From a checkpoint of a small transformer trained on Wikipedia: vocabulary 32768, tied embeddings.
Each number is 128 + 32 x the weight over the matrix's rms, rounded and kept within 0 to 255. Layers, rows and columns count from 0. Numbers have three digits each.

# layer 3 MLP up, 512x384, rms 0.0421, rows 323-511, columns 320-383
122154112099101143127135129190120087140182135168138082075110103159174146169101166112169182127094147078123155092150140127103195114140120093115155124055121173074155121085083159163072113127163169
115089138100106087168176131128076104110170107068183143127195125159136123095124084096135133134142131093080138143109166125150131153099110115178157131078131141173107109126133197024135130082112124
143112140148113135048156106092169112193162149143149166124079135097115136129100118150141128097153101128178111157172208124170137156129114154147180131105114160104178092111096173125105087092152126
115134106103098107097125124140074090083151124067096101147142108042150138116099123159111139097125144088089129118193099124106121111123148123133079095160109142050153187102084154183140156127139102
133117137122134133156097149137107099151073067158148107120125112139088130123092016151105134133122176157134145102140072154117134159112156160153126121078145186162121150136106135091106108128100115
107117154119125134135124234175114127101103162096188084075116129148127114138108100167120111141114123114156128162115056158101151109194084152163124106146110115125109123107115172130083134075110141
124098138096120108137122151055104160159142105128115103160116151177112072135086137080150115208144114149153100102088146123123132088126124111144136182132126168120196142110042093101187135139118113
149105116123135117112222142128061123103156119080176129119096182153107072074150129124147093103160087153134062114141065138085115165139116091103078091121151170138141075131113194164116084108148174
138102162163097097096126141188200155115101169174055146067129154119118161159137076139095123181127137135083124082111126152123099171093123049058120129159119091116092103062150100044174143135134155
145150108175169168148113082114126177155120081146168162106161101133167088129159112108150063142108142175161134082162151158137084119151123168106116120103065085177116209141197119117140134153145113
123129149146142174165157079124143130171104137145147109196141085129094170120100152142137087154117152153103196107143123156130128132117085149192102093179125116131083158095151149084114098173093146
118150112110135120100128111141107064160108115108187164140147180107099110041122126109105152094125144100147125143087137105136156111089096116149116063149181155182149084152106180072130136107093116
132083092081145144119161135107111153094074080120114161191125111122160109140141154143116187167121154073116105119187133123105185057138174132123123154095097181138169110057186119150104123152170113
187141099152125123130183147158156174115160125091149081166126070140090130131177166176179135077067098072080117171117115153132096083153144086188105147130079134111124119167160092147140058133100139
047094098092093161173144048099182129108153111088158143116139147134060157158056099078133107175087106170139105129118186128131149121106167070121138154134144120158142121133117167086122152170072096
147101134115169141109114086176104105179074141107132149108147181099140103121116185126165128185165136076114088117123099160120130088087180141126170107130130064147094135177143096080095139092117068
169156110145073078166181140164207110137142084120135143130128169138122129127125108118128130136132141115143090092154125088153106118145114173117164168133125196138081101130133119150128118126169147
116106133069114144122105103160175145163115115131125087076146095084144101175140154082093135135153188163075223187091112099158117139118137071088144102166083142100140151079094148117147133158117144
144170126120124164117116078147142119113103176112106165105161163064160154201133117156089115070179160098157164131147073138099163104123195117109121146185126110163096180138114130151135155085089145
104126114116115150117108112125098129115071129189176157170134102061051135137197185144072118197116112170111158096123109113130157104119136117168124172143182156160122084174122144090104108122106076
181120091108154099139164135181121169163099124073158174177167111138134074089170123146140119144113115090131117105152099136104136080141192108085085171114168149115103152121152086074144106154165100
128135195079110149153147185136145125143087144175059114140060167172144123109136123133133099123148173090127129125104121138170156105109100072097135156132122169181148113075181117114144120080091132
092124127083189152169146114159062145103129141117140071087106165106104126134069154098160172127145109082155137133123068125206104095110083151171104097099163138086136148083162155170142154118130188
147104140111126145140126064116124095108149094158120171133098113076151175084119136126151147156068115132145095118079109096095065166149131120109125126102098155081154125095119084177150143112142152
116129109102098131117104138102087189117135115168147090130169137104104069149099115170158168143109101167116097086151054202116145108094132082146133129153129116178216147128088093190127129179111075
085103124152158095175129114162132087135194164092202087120170081133135123129144084126163132188121098166166102139101111122110076085120164148158128145179133127154149137168196141147142129090073099
141103189156048090109105152094185194156141156154145091168131144138110124081089158059121056099135055169129158147137126144147133082140165126129137126108127169156151200112123105106155131170096131
174153078150091143132112095161072158104153140094130193076145067153157094168071095125115128103140109145165092095108161113129103093124131105134169157177138116117104113115117124142170127130158109
074074139164111159175143126081130131104112096127154126147108144160023187181184093133089091136149121111137169130145144108152089112075148137152058099133155127150101108139150136100063082119152085
081075143106155097108084127044209175129099167141128101151155062158158125127124137149161088125115085148152170115108183174136086137087155137102096175108134113088093175166183145161146047142134118
132168140073112132101200131113106175148142114112109088173087183101123144101121132133103110074158112121070121200092044140108125102107109174149115146141133111078126122148127143151111074126135091
125127134169118158164059155131144127176065094127165093103153093144185116111210092040051148121108141063114085160104159116158064148175181103109125107191095138139159123115180067103121082196103156
171184084094096143108102099118129088167108146120180137128129137169135109048162081168127134148173106174080132168103109074149170152157083166191141103088182129166094105099047189085138111140139174
068103121135139136153135183104113123169119135090084095161120139134169100110129098117152156152170153116184151105132091158120098143121102162131155147109074112109146151093140158110149137103157198
075099087108145185184134143128067086127152128128202107117150120128085124129122111114098090110197144127123136126134106159119146129138126168146111168131103071134214166096103106104135144087147111
089084131156131144147068144114124162113063116079154148130095114134103091088127098146149148113102147158116108123110125170174149195093138176163124180072136123077120138110060140179098146115092128
111173132062150101112228174141107145112169125121134149103184132089139111155145123108142139124101115093158122144131177130083182135119135115174114130114149138143125084131169101111198140126101143
085168144127131157119154131136133129134187189148077160075083094149157142160079068124138106113031121164114064175136102127112138106092130144123169189120059176142183173094108117135121105135119118
113086113123168120101121185038188145128117136109198110117113146137113116130155109100193124064084132123158124177060174118121147120142122157139091116117156047168155105062086168139177103141090119
088132162161119094102106129141115157130105151162088132182119181082125099135132092114139146109100076064161088142088110159149117107129132173078143105126098087135137131080117157089142124143173144
125133125162099157105110130119176143147088096117104071123091149119165109132177192106085130122162131134099133070159087113124162116111112128156095133148109159184111180112105088096174144100096112
123102101124137108195133186133132144104083101099145124104091100165159087129112122108129113050152107148156121086179158116156111080106074127125160104134101122127114168125070134108084156159156059
143138171095143123136112131146113137188142058161098207097167119134183161089149189132125121131154135133149171118123145123123133104089130094139123127091144126120080094111155058136112136099064102
143112118078139130116109161128120119197152125191090105082138126084151125087084219156112095129116126109095145135122091179122129108199162160117170101152083116144156071138161078111133132132113136
110104138102121145088178129083090194115083115095114059179163138179111128142100112100170108135092127166153080071144144153122208188168123096059150122135169094148167178136146123114104136104105129
146158174194139145125153155135188169142100111198097091105085079152174119094121143155145065172154095167131152157180114114149085074159112089095187098132136153104089089190114122120112148186155113
174095142109127126112133089162113127202139127133112110097104115117151177147136151145100160138098159151104169137137080087130118120150105174127155132098118135147136140136175171147130106142084163
157154157102095125124127118118153171126116171176088108097092120169146062136103038146122195099107188098145107121110173155126157095162130131086181156060131108169147116094149180169108161124149110
160133157089153160165113146105095144112155127144108202134097112121120098123121108104054114107085131162140129135150119100080053092123206116151046141165151097101177126122146045072126142139182074
164128114172134123128127108121122130152125112119138144086110146118118172146076072141115159141151146172159055168156116159136122189160160136161109155096137104093092146156092114114174128079102101
148085177118145125107126162127154093124109122160135147153168091129122144197095136128134131131123120142104133122132161140137146113130120124205142181149144102109180098125071169117160133138142124
141079095162165111119111157093132144086118084144077161149110068164127124156138133137108143154118129122165129103116131161125108071079101183124078093133108096093106087153145148136130096103217102
123082094086123100133063110127107124127129126140113102068192120099067072146071061125113117158118188124179191101103175146120157139125164082139112108124110037104130126127104133114170127135164133
154163136150172137151177108162149092087096143100149112119148098121078166110126128184130117145175189108149116105143124141078101155136131047112081065079126096102116137136088146158088154128132156
104182135139188101173128178132143079114095138132156176160133105104088074092111169084122113143148123144163137137136142132129112129087075106094118138150144148134139112046100087199112153135142142
154140162158111176136152120120110095108108138168112149137163159146126131115135157054095172141140095190119103114154148113136103054114149190143178132143097161167106092107135160142138137125138136
198198152113140106069086116160124113136161161140099106192158136073110115184108106163118129110086133135148174141130187076117093090130109137134173134096117068173209119103114134072156157146144121
116142157115162129110169149109170115118082141095166093115110094118160070160129108148117194113129152167100141072109040100109039111096188112157114116116136055152112176121120101099150153134147123
148153190132140185165121112157140109052092156128159160180132113170136182065134172159160160149144153200099143168096149093181139151150129104053073087161135085146119110139144099122141134096183124
117095086111163068113137131138126127132105124133109108140145136169108116205119106098106150130118117118112087156068164160119163107158117160067120139147091157102153092095079182137153142149143151
106149143106103133127172115098140148093137127091130131116183125160100108110106162136121140121148113145084093144123173089127092164174097133099130091132109104086126106126106116147085131100139124
127102133095106178145177159098115096129086100086106082096104141084137127061132144189132160161165105146092099142156128085128099196132122150064107096160098170153125128163182105163123116082125080
181105183127110101099104141135127081100100109120153144158107144111154138166148100111137115121108080110081144146140138131121108083138153141157118162160086174108135166122152052127117162110118109
091129087124130137111141138079121081165130121166124105128061156176121176107140103091133127122064098160113101124169104130120094131162163131144151170129191106107138158109108082099115116134136140
103095107087111109180138146130108106122145102098165155135179056164169102184125138156134180146167130148150109113110079168129196135139101122138145128119212121106178088117112070150164169163126101
129182089085106150148178119172145113117110052113051148118127128131070130117173144139113150101157165135099155155123176154104156090147119108141110117150178146125132090173108092132157144119113160
113110133143147125102118138082091145166116194152124098131188047183107172119150096115109051138182115113099146118096099174180100123134086158144103215059161114127112201167151094137149140198184142
116076126079163089115133152148102087123187143125095134162100195136127151143090149162081163150118124124107127136015182162104200138142078140140119127088120124094123120117125096131158156123098154
129190159144117092122125136080138170118128148106085160106105152153166133194139136157142120149129117137077109114094126086102097165107092128115110118155109108139153122131123154095132144129179136
111136098083100064160119110119161109125112112105138084126153073147153124136124126166192117120127172151108101150112198109113134137096152150136137155128115126119117102091076084085189119114179084
227125146166122093166140132178114123099161092141153174116097140117130102158119154135166153166161089136075134139110107153123155112089119101111134080163178082124087130169106119107150117169081117
120144079083108152090119091123080086126150128148169129161124073151142129168083123129165136156140207110130140168174128167137091124166137118154152058116076143095088198142165129091102140109124103
211197124149119187120121143100112154133076120144151091160114127196094155140095113104105178107144109141115073128130107163120133127160103086070157128082120189101096162107139190091151118126161130
147102115108145120105100103131146131178157112084115074172082101159072094147160070071161072132176107154087120177123190084128100059115190149103150162117074106110110130099161113096080137103141110
088141101126133108143067128143164126165122156138123154123159172118160149115151143111140108089137123170118133110141133192159102106136104102100177100139117194073062117094146112185159112106138088
075107156138132128191117118118156166142139187159114160134120075114179100052162126121145084162112115103116153150162114113145135170164105113099063135107075118156125106132211147147116123093063121
124132071119184129134154088151095142085092134147138080145201161194139074154126117087119126099139100150102106163100175139123147137161077093140115076108113128041137156127110090179151117116121079
124080077176115146101086081094133154165142118108116113160147149084115157158140128149137092102171077078208095091132110108143143158120089097194120101105085159105157041074082069167126091122154114
124101102124135067145135156087128078120096122092140141154118129171169192150133132104118138149129155075116088064165156123115151111101171062051167166122133142172097106154077141086202106090156116
125144128137165137097150143131119090152096121120165126110167128120136167089128099126138144153151066210157104174103115081148124135105102093169096176156091081095167103100124106145123108093101155
184192150095151139138147092061128151167122147116097114085146097068132156126041135173184120130104155101134158113135173134137061082132138171145122168149148197146193170148149186120093122108146085
149120165135121112115092059104150166094138185181138098087098136119202115170125099099162107123203099132149083083131138115132143096126137162156126091139131134123109096112095106069148110200106128
119100188058100139104165178141131101122109114094173139119156109218074111132151121130069072117115070155171161132141103215085135120178171110145068180103116148188158144114151101073112131077099141
147082116135104098134140137154146148148091063153171184185137118077146092148089172149141178131146178100077109137133117118145119106113156155136128083098111144123099117088118114149071113185122134
138124124100083135089164163168138115097151114120109090139188135125119125142083101131104141117152106156112142103114117097124095168109077162104137157124156160110153113131128111125141121184156144
156132167135087148066144206141123132152146171143053108120121153124145117067170123122073130112160149162120120065127127147159145126154162151138104161133116108096128119186129100180138127104058100
090112136133144171191086063122133154144114189161083105097105124154122106095115048112178122106123147137083197171176155111155168100140118111150111145103169169165110158134104113126151123110080146
127117177054134091176129136092123142131149127124070144101117069166147128184114128154104202158242089157133170107154136189160152157111088169184133089148137061121129198110142164149116122111146127
150125193115129132148122160118137102131130129154057105083157156177141104146097103121144112183172105050126183156155110088189140180120147075135128154167146135163149143092140115117062153133142192
127095111137164129144155124070149123143104169122119117164130062101168116176080121163133148210139101113188143140126139132124147112094091077152057083112096180197156112139097150103150112152103065
129123115133098201151081136189115146119121121201143115115088087117119134101186151170064145139158144218122144131136188122121125190112113133088159097132140192136148202080130117223070132152147091
079109137110076098094132134099163128105161109148144078111099102123107121078140114124160211164176082142067113125073108115144134124129082173143123169109134132122163123111105108140106132155145086
098094138141146124153085098104160158156140117113182114089114088149168140151144144078146051132117138124104097137154145143148171116121170050110122134110109115128102185131093122108127102070062101
147135106123100138123130104102155145163122159114217109141139159079107154118144123137131173124185181179073118161110113120145119137092131147075157131168141143201135126109159089117084119137156095
107164098107171139091100119128105170106104138142141124146184103103112105158115169133172141118117084162189086118125157121113095138137055132068094128116120054148137153133193061167091142201142087
165151126131093103100079146138147138110162105167085103101160160102127056141174142132136135143136082119186126112072182098103144122125072063165143127079115100117095165083165171195149137169109119
192036112169150136115120115157114145102105096184156099178165067110034076109147109130106118087084149138091149153078191150104143141080085085127133151160149117191120156132096116071037126121117144
120102137074123139124129196148127150161087071144161104086199100084143127160140099142090125164111121115148134158113166113146084120133116069143120121170148075165138092164133124069115141103162120
088129102129137081113141126094155117144139150150114148178071143082140139123182103125109140157105105120137071142146160119123094109154056102105192129142075039137159138116207156123144166117117109
078169103114088152136147057198062117072123117109168208088090171160068136125077136111070184137141098144096191151142131161124135159163125076114113046150124165065118160080141104155161126092111123
122127095102185166154138088226134073105126139184146149125141150078161115179174101150104108170147094155109138192129096111121097013120143168118108169088116121156167123071106135123115118118105098
081127106174089129180139046171129070197171146103100139123072165102185147104108139138106094149129181113199172166086127076159124137150148144140098093112194051142126185078197086098090123102137123
105152079085103145145122052169148176131139101108165145061173102134092149120116090203155185189121140124103139121145194115124103119098103123123192096130137132118136066159085128127119096115149079
116106087154115160122111121097119106123114155124131142182106102097187162161141135098128124111093208159121113199087147119132116173125131175138118146121088084129154119176125143111132138106138110
107127122114143138047075150163076171102109132163095193125116109086127176119109102117127107096094119112119154177112100067153142101095142122157117151147175098144202158104174091147152182037189100
112189152153124122129154162150122132104120107133089094116126176133156135155161170111151134134139127105118101083104124140125140152145147109037082161133179074131125128123182149136176118151191136
128118091095093111124115116126114085120123183136154143160170180117079169082151119116143120130206145146132082094137201183142146118128147093104108159101094155157195083079143156117135146118137038
148123082102148147147130090119099188157113137116101144120199138110120150145133126155138165118146133096162090100166152074145145187123146046105132105093106174126160156069096112140115103111138121
138121117089135132146095089125093163163096113134160086171191139181153177132125183147130156087080102085147154159177169145116125103142123102143073063179058104187127191128128123160151181084177091
147136091102129155144140178175152187124165097134118195113122153162136075131131151108193094154111100176091139091126118104133093201118110164130148112132162122112128165151108129098113148167125119
150127121116180148100144129122137148139082093105194129136116177109120147114144154104117135100151146142127142190160142167097073094129178206131101100091076108150099165081137140120126128157131080
109144097155097183103128168176189056115099123115136148121068171093190176160156131108053142108124103147160123126107120118102080060119118159142154159131129117151093091139049194132085146105118099
121141113124147109118108138107111142114134103069097119088141105172109114116150130144210120148113145159149144101211098131106097156112079096176142136134116105152133154124169133136087185147115123
129115152104158149139140136147135185079109146161096174094050116093162127149108127145221109151149116131154101167101155160104159086127138169135142160128126081149141075097123093144159102122147127
145121101087111167076123119196156054154171112174145094175134101103161083127061118138081106074147110126099108159131155093124122148169125125089037108092156165100122099128120154173061150100046132
189122128097114134155091176145089100104155096117121137138125161119121115135149101128104076161137135129118123129150111107122149130156152152228141111133107063131125151087168098097072144207088120
103158061111128188111104127140097166135116104116138117165137090086108128138118118087114110080127138187096080167168146065140086144153101191124112123095170086102174092116144165121091129118144130
083130129086113087152125121194094141089086147121096127112130126118120111116064101131082113057078107106127147109164104130101146057141061181138154137126084128075169156090130136133126140119135145
136109219128123117075162163116106137060099137162186180161114137130134135102112162118110129095126119102146149121114130181115136145145110115137094132136107143122152101160090165134140137138211074
126154127089132086128173133105115172131152125162111085102139086151129105125102194140150184138161081107141111143098202133148095173117120150149103161094151149162086160166131141120163172161194160
095158123144146129151131165183151172149118168130166145144137124071131162110099115095172062125116089085110161149076128131120120175130054151165096149151070107179154130122136116110127101174127149
097110118140202162120110150095063097154137111098101150157138098165131142188147160133159112159136135112154106184187145162127134165114130172189057184116135109169128095120090183103111137164143146
127136086114163126116091130116109142121156147152067135143097127106094121141090123085124142165147103119171114129095096144144157091064150087100113193085110152156138118120155026112163165092110074
108108172083130150103160116120177054173140162160109094120096138163108108162020163101124127142193069116216136096102119161102070127154072173141141157129135040070130086100131116117118109098149106
080085183098129160113156117089136145091080071061158137124168107167139128111177105116111072149104162157165133102127097083122100149151135100133132095092148134089141110154091167158139078107111190
195116148164138145083090106178085139139140063128137102162128165168152153148147174216120146110161161133150149099118099120168114184174097134165164142137152076132058122098082091144072207140089127
109147125139104143124146110140120101126115125133102170089146125157125111151151169166104127098133131127180096116059108133089196124177162169088177170094194159148097131125067128151144131157140179
141157095151119137103150115088099207126173126180123106108132128129125073125068065120098100147161129179048123144173141081156092140141134120120172168160149132099115159132095127177110103172146157
161134185131147107112111160155149090114161113095150142156135100123120115127139089163094051091133089085113117180157082143139100148117109174089119149137078144161141093101114109205109116072103140
148106147188147161070135113166120140117094145145090130074137128140123146195065059125139058141158116116056075140157095106137089109119144107110108055071112128069242124138141124161126145171125163
141052081156168117166084117137097091107104114149185195144121113149041182135131179111072137123140121148134138120120175118097114074117094180128176116152094175145135149121131156080141132087151128
106110134078126139109133086145104143098103125113144075173157105076168140107151125187153123175082191096137073127155159194148113131111126170097117160106097044132175166165184029110138125146099144
146087130130121102122141080116077151151168087162144137086127107137146078120116118096134102125124155142147126123130128126117120168123142104052160079088099108131119160092167165123093103150118148
086119088213154133148102060088163098161153135131123147049081104095076137113212177112123087086099100111121074099096084125126108174120166085181129149153131109167175098118098108137118132098047168
102111113105121144099140172110077139126067083124086127079210107087078154092134128208113176108134139069196165158086150102130146088122061114074073133139132103147184177123113156176128136130129147
170069123126153168076129069129076090082087142103136166160046115121090090094131137147131156040154192178115066178127131088136137065091121108104115094124136113126162106158063128146123122070093142
194159119131173135102191186151115164114187132138155162179139109125115142138146148118146116126144112171044114110114174070123139073147156162178113159151160100146182104153071129138136200162130079
137099182072103073147151158105132095190195072174098133080103110080173122162076135145074105158119144127135139078108098148119125117153135143144091074091131065161140173099101137118147106122105097
150075156116095160140154137117116108197137161146082150158171137150134126158090122102155111116088160154072167064190140149128155171158067142158159125065120142137151130161160148137163114186072155
131183119156135122104144125105143163063094154122106183136173123118145126139145153156126178105133122087058120123183100093116131120116161116121116119167076142112116097156133130132151175145114113
076215155087130074108156137057142135204223124170121165158131093060038176154116131110139088075097110105086118121088091159125114131119069086103153082136142108131130161128203098088147138135152135
145162121137148037184154161168191106121113104113113155139188111149098111129140143057117167131141102106115119132103088107105188176138118151108146180132143107167133109091126149103140173106139144
105121087155133016111171149161080146126093133150153123148140115141145166108140131108138142099131108094149149174081087180156149167122090158118136152149148169098134115100176083147125125075137130
117121124090117113124140196179144156156189164087079061105094157124184152128072145143094105116128084150049133156129118142123140138128163180124047161125104125108187126143208084169161163119079090
204150042118123079166083092115153149196156094114103138130113159047072129119123120130117111166142086152118127119132087172074129176110140122206144173142088085098099154107108128156164166113099161
124140101117101102140158149119154161124096146130092138168113103146137184112137101132137113189129126154176101084136075106124113125115146128135099133130127173096194076157095124148143146117164160
169093109123101177146113115127142140152120161112169163079101154148166127115110116128135133174116135086094144144165086166121152168141141169096135120156148126109143146128086133107140153083078160
079153167116142108085101121109061159174115106125132090147109150075094119093141119132093142166152152143127086100145119113155156135151086093150067192090143100197173095135137056162101157150137114
126146164133126082137049111108149131145062116139124107161066087124138102146143104135096131055152129117115130073092105134161096096110166125155135087121077172122082196103109083137127099119162156
129164125142096169094127112132109142089111154154145198125117107125104101076137108107110104146176111176115123089136159082148106125147046079172086144120103207130121154156128122139130112150172155
094144157101124119149148097175075155088154097189141121147165150131147113152135164072105153100143084174170096128150129217156154178161109152163132145189135134117138098097089209078146110150143123
121107095131158100078145124110146188168099095196099124124153108111132116167134142100103104127134165129122163129098169094131155157116191151105096079165226147171113131120107073148175150060098132
113122122154157139194145138099159130152163086074164115126154121213131086115141103138069136094151079162171102121090122116164120121167104116158148139116112151173136107137181108129116113124079158
165155139100121124062155070190159160109114106101114125094123117101116030137027112080118176158075145117176140135140156088112101119118116156142126107111107154119097159108046105151119137115078115
134094166152141068086153083094140086142159061168121119103124086092070118119121142155137178155087183122151100134125175123064178127159167119145148126129212054118156126130098148168122176137164108
170207150183180146093142059123048154214159147121121218169144126099155218182123134147105123102099122090169146134160086133172100118154114118143090094113150145112101116133122131099120101145107112
149122142141099102134129115123124097122131184155098177131100108127149122139116128119089123142118084136150164169088169104101124123150095092078110084162119135108125120096145135111071102104159083
088099155141130112140127118095150055133105148149172178067130120161057107123136197132107146124116157166129202087145116147136135116164113201174149114140130153125124115097095130120098100127140172
144167146087126160132168132064139187112133136158113171151134101116116142084135132104113066127136132149137162146188115129119130120136070145158130097141104138093117146140092176145108111080127112
112150101088128150131125106206133060130090096126132151162113144211087099106114107159113134133126175114173136107151159160172121110130114104167158206153108170176143166104138123193110207123088125
125090141178151122106144147135096155139145116148091108169140168152156165113175116124099143132095121140073125156101140184138123109151049148153139155073109175096122083109099179114137103142087076
104159112134153103102123149132120150171104118133092149105136178099139121132146086114092105161133136124148118057126200161152107104127090128109103097142092183072120109125160110068127139118097082
102117104145165109117098107130086146166133127189108138113135130076137136172080083172116117137126098064108064185116103105125085134146131149136144143116109106108132177123127146083092132082166121
156144116173094094152149169123117095092135110074080086171171106180156122070103148145082146176108132139167152103133147114153114123130094101160111187134099153145135166128127110216076154149054129
149145110168135119166097147141124079156104121115137125097061131128110177108070147127127135137131139128163113152155112160165103108095165165146117159100153160151161097173104095171047116115123121
120130117122189145092106139124087118128210065116118134176102076117134161140056111150145107136092177049084157168129161183168185127116175095132141097069143040130154147138143162120080144079108143
119148177062102073056174121172128121116122135122137193133092140064195098097109181148137113148116106184168101139113093141104185170106122088138146095133159130124089102082164114123172091129154136
118134102105116163072102150167142142111187126054125104150116207114160138084101107143136170080146161173096115119127141098117114170098103126110157129133118085177113157083181173185102126126085143
147167128185161134116147062099104103130158123112111134131133137162081164155205143144121130185067107120132149132155098117140131109186070182141099103168094111115095171126157131128128177145167070
051118140142141127177135167032107196119184161172118082146147129111134152133154075115188134126152148113146139140122108139119122108153124153129103162132088160111131138123179195129126117195153148
140095149165131124114121154120076142098139141128149119129173143091096096109156106127124098115179109067181142086120155137146104170131154159142152185152083094159121115190147155121128112114190109
158094092152117146047130099122150079144122138173146049121096117137189088127117173091169135164100078116092105128131131151113121114105087111145162124117131170130137059134164133082123104156078129
080085193125119144090097120110126132124137199113073197131091123100100116105116083102130127091077168121157096155175170092103129068148100167124166163163104130133105120110183126115149121197125126
148143136083114158167097095146155146118129111080126091162162078180087105075095157105146085101098122084140079087132088145109144126117151051142133142173145138187149097159107163128147134110066105
134069168063165130056160126185096154178182127171140150130127163105159152130113160161123147182116096160074123105105169103116137098132179107104122064089142121165089111136089120124085125156183109
131145121134112092096122160187173074023082094135147192103147146149096150117171135152133143108158134112078171129088107150151093121127101093121137167060090167134097098135191054177094138099122166
158114173121139138162147140126142159226150163119113139186091135127201124137142121121193087067178152141155135128126133128150117114122132125140121152137163129125116077170088131107203135088111155
158126145065115106168154130165183077151149119177157142120145135138154160089183095101155119124137162087108106088149138119118165126142118093113116154160109146121118105164133180158117146076072098
117085156137106194012188098174101053125173141099097107106138139156155128112103098115084104239166146136187106105131121095092122100145101130107182142140121126178126085133147134148106134131134135
214103111161157123174094099101083172167152110101151150120120072130091147156186148045139158123117101127130140097119145124115116185116142135141135127124102116088140164151169168142143128132094172
168171146117147159122122124135144045087119192144105166084161141148109182125077192127132127125131096145115131111110126146157076167198132114184121104119129078100132139128130164199108181110112106
168151132127105157132138106140146200153170107183096101123113119127142074157095147182149083166193128120135085094149120114161118114111119164132160071134089147158084075129153129088097191113094133
177124157094115131064167131142140124134125155130115174106118152190149075136050109129116124169141154137168147171108152087113164166137099141178165122111177120114148084098112136154069136097162172
109123162170123113124173146162115146139133159124138146107168095112097142115131099139167057105111074163186143120157101118127087119161117054158107092122121096104120124168137162148169093161155162
142172174122166121140167188081173139155129162155122148117139046130062163075172146170164136164175154131110122111145138127136035125128142106109104169158132161139139110157128181125132107084115109
099107169124105110129128102118079148134180122195112116126111110175109105143129060124108102073094124087139119144134072137132116113169110156196175143142079132097121104152162129105112166093168030
059117107147145107074114094139176095147123118161110105159105105162155092161110150118148111102118121179137185114108187163154138134142124091156177159085189084142185145164076097130153140179115095
136104046164159149133135149129132129107133119049115144099214116073109091118125093135125148091120122175158112132172146113119112164112090127158127174160181113073096185139125150135153180088145145
157181151116128131114163179175188138092140097184155147100132129134167101166181118078170154133123126066162161166143180117139149145137111107118134146063173098142147171102122092157120136116172125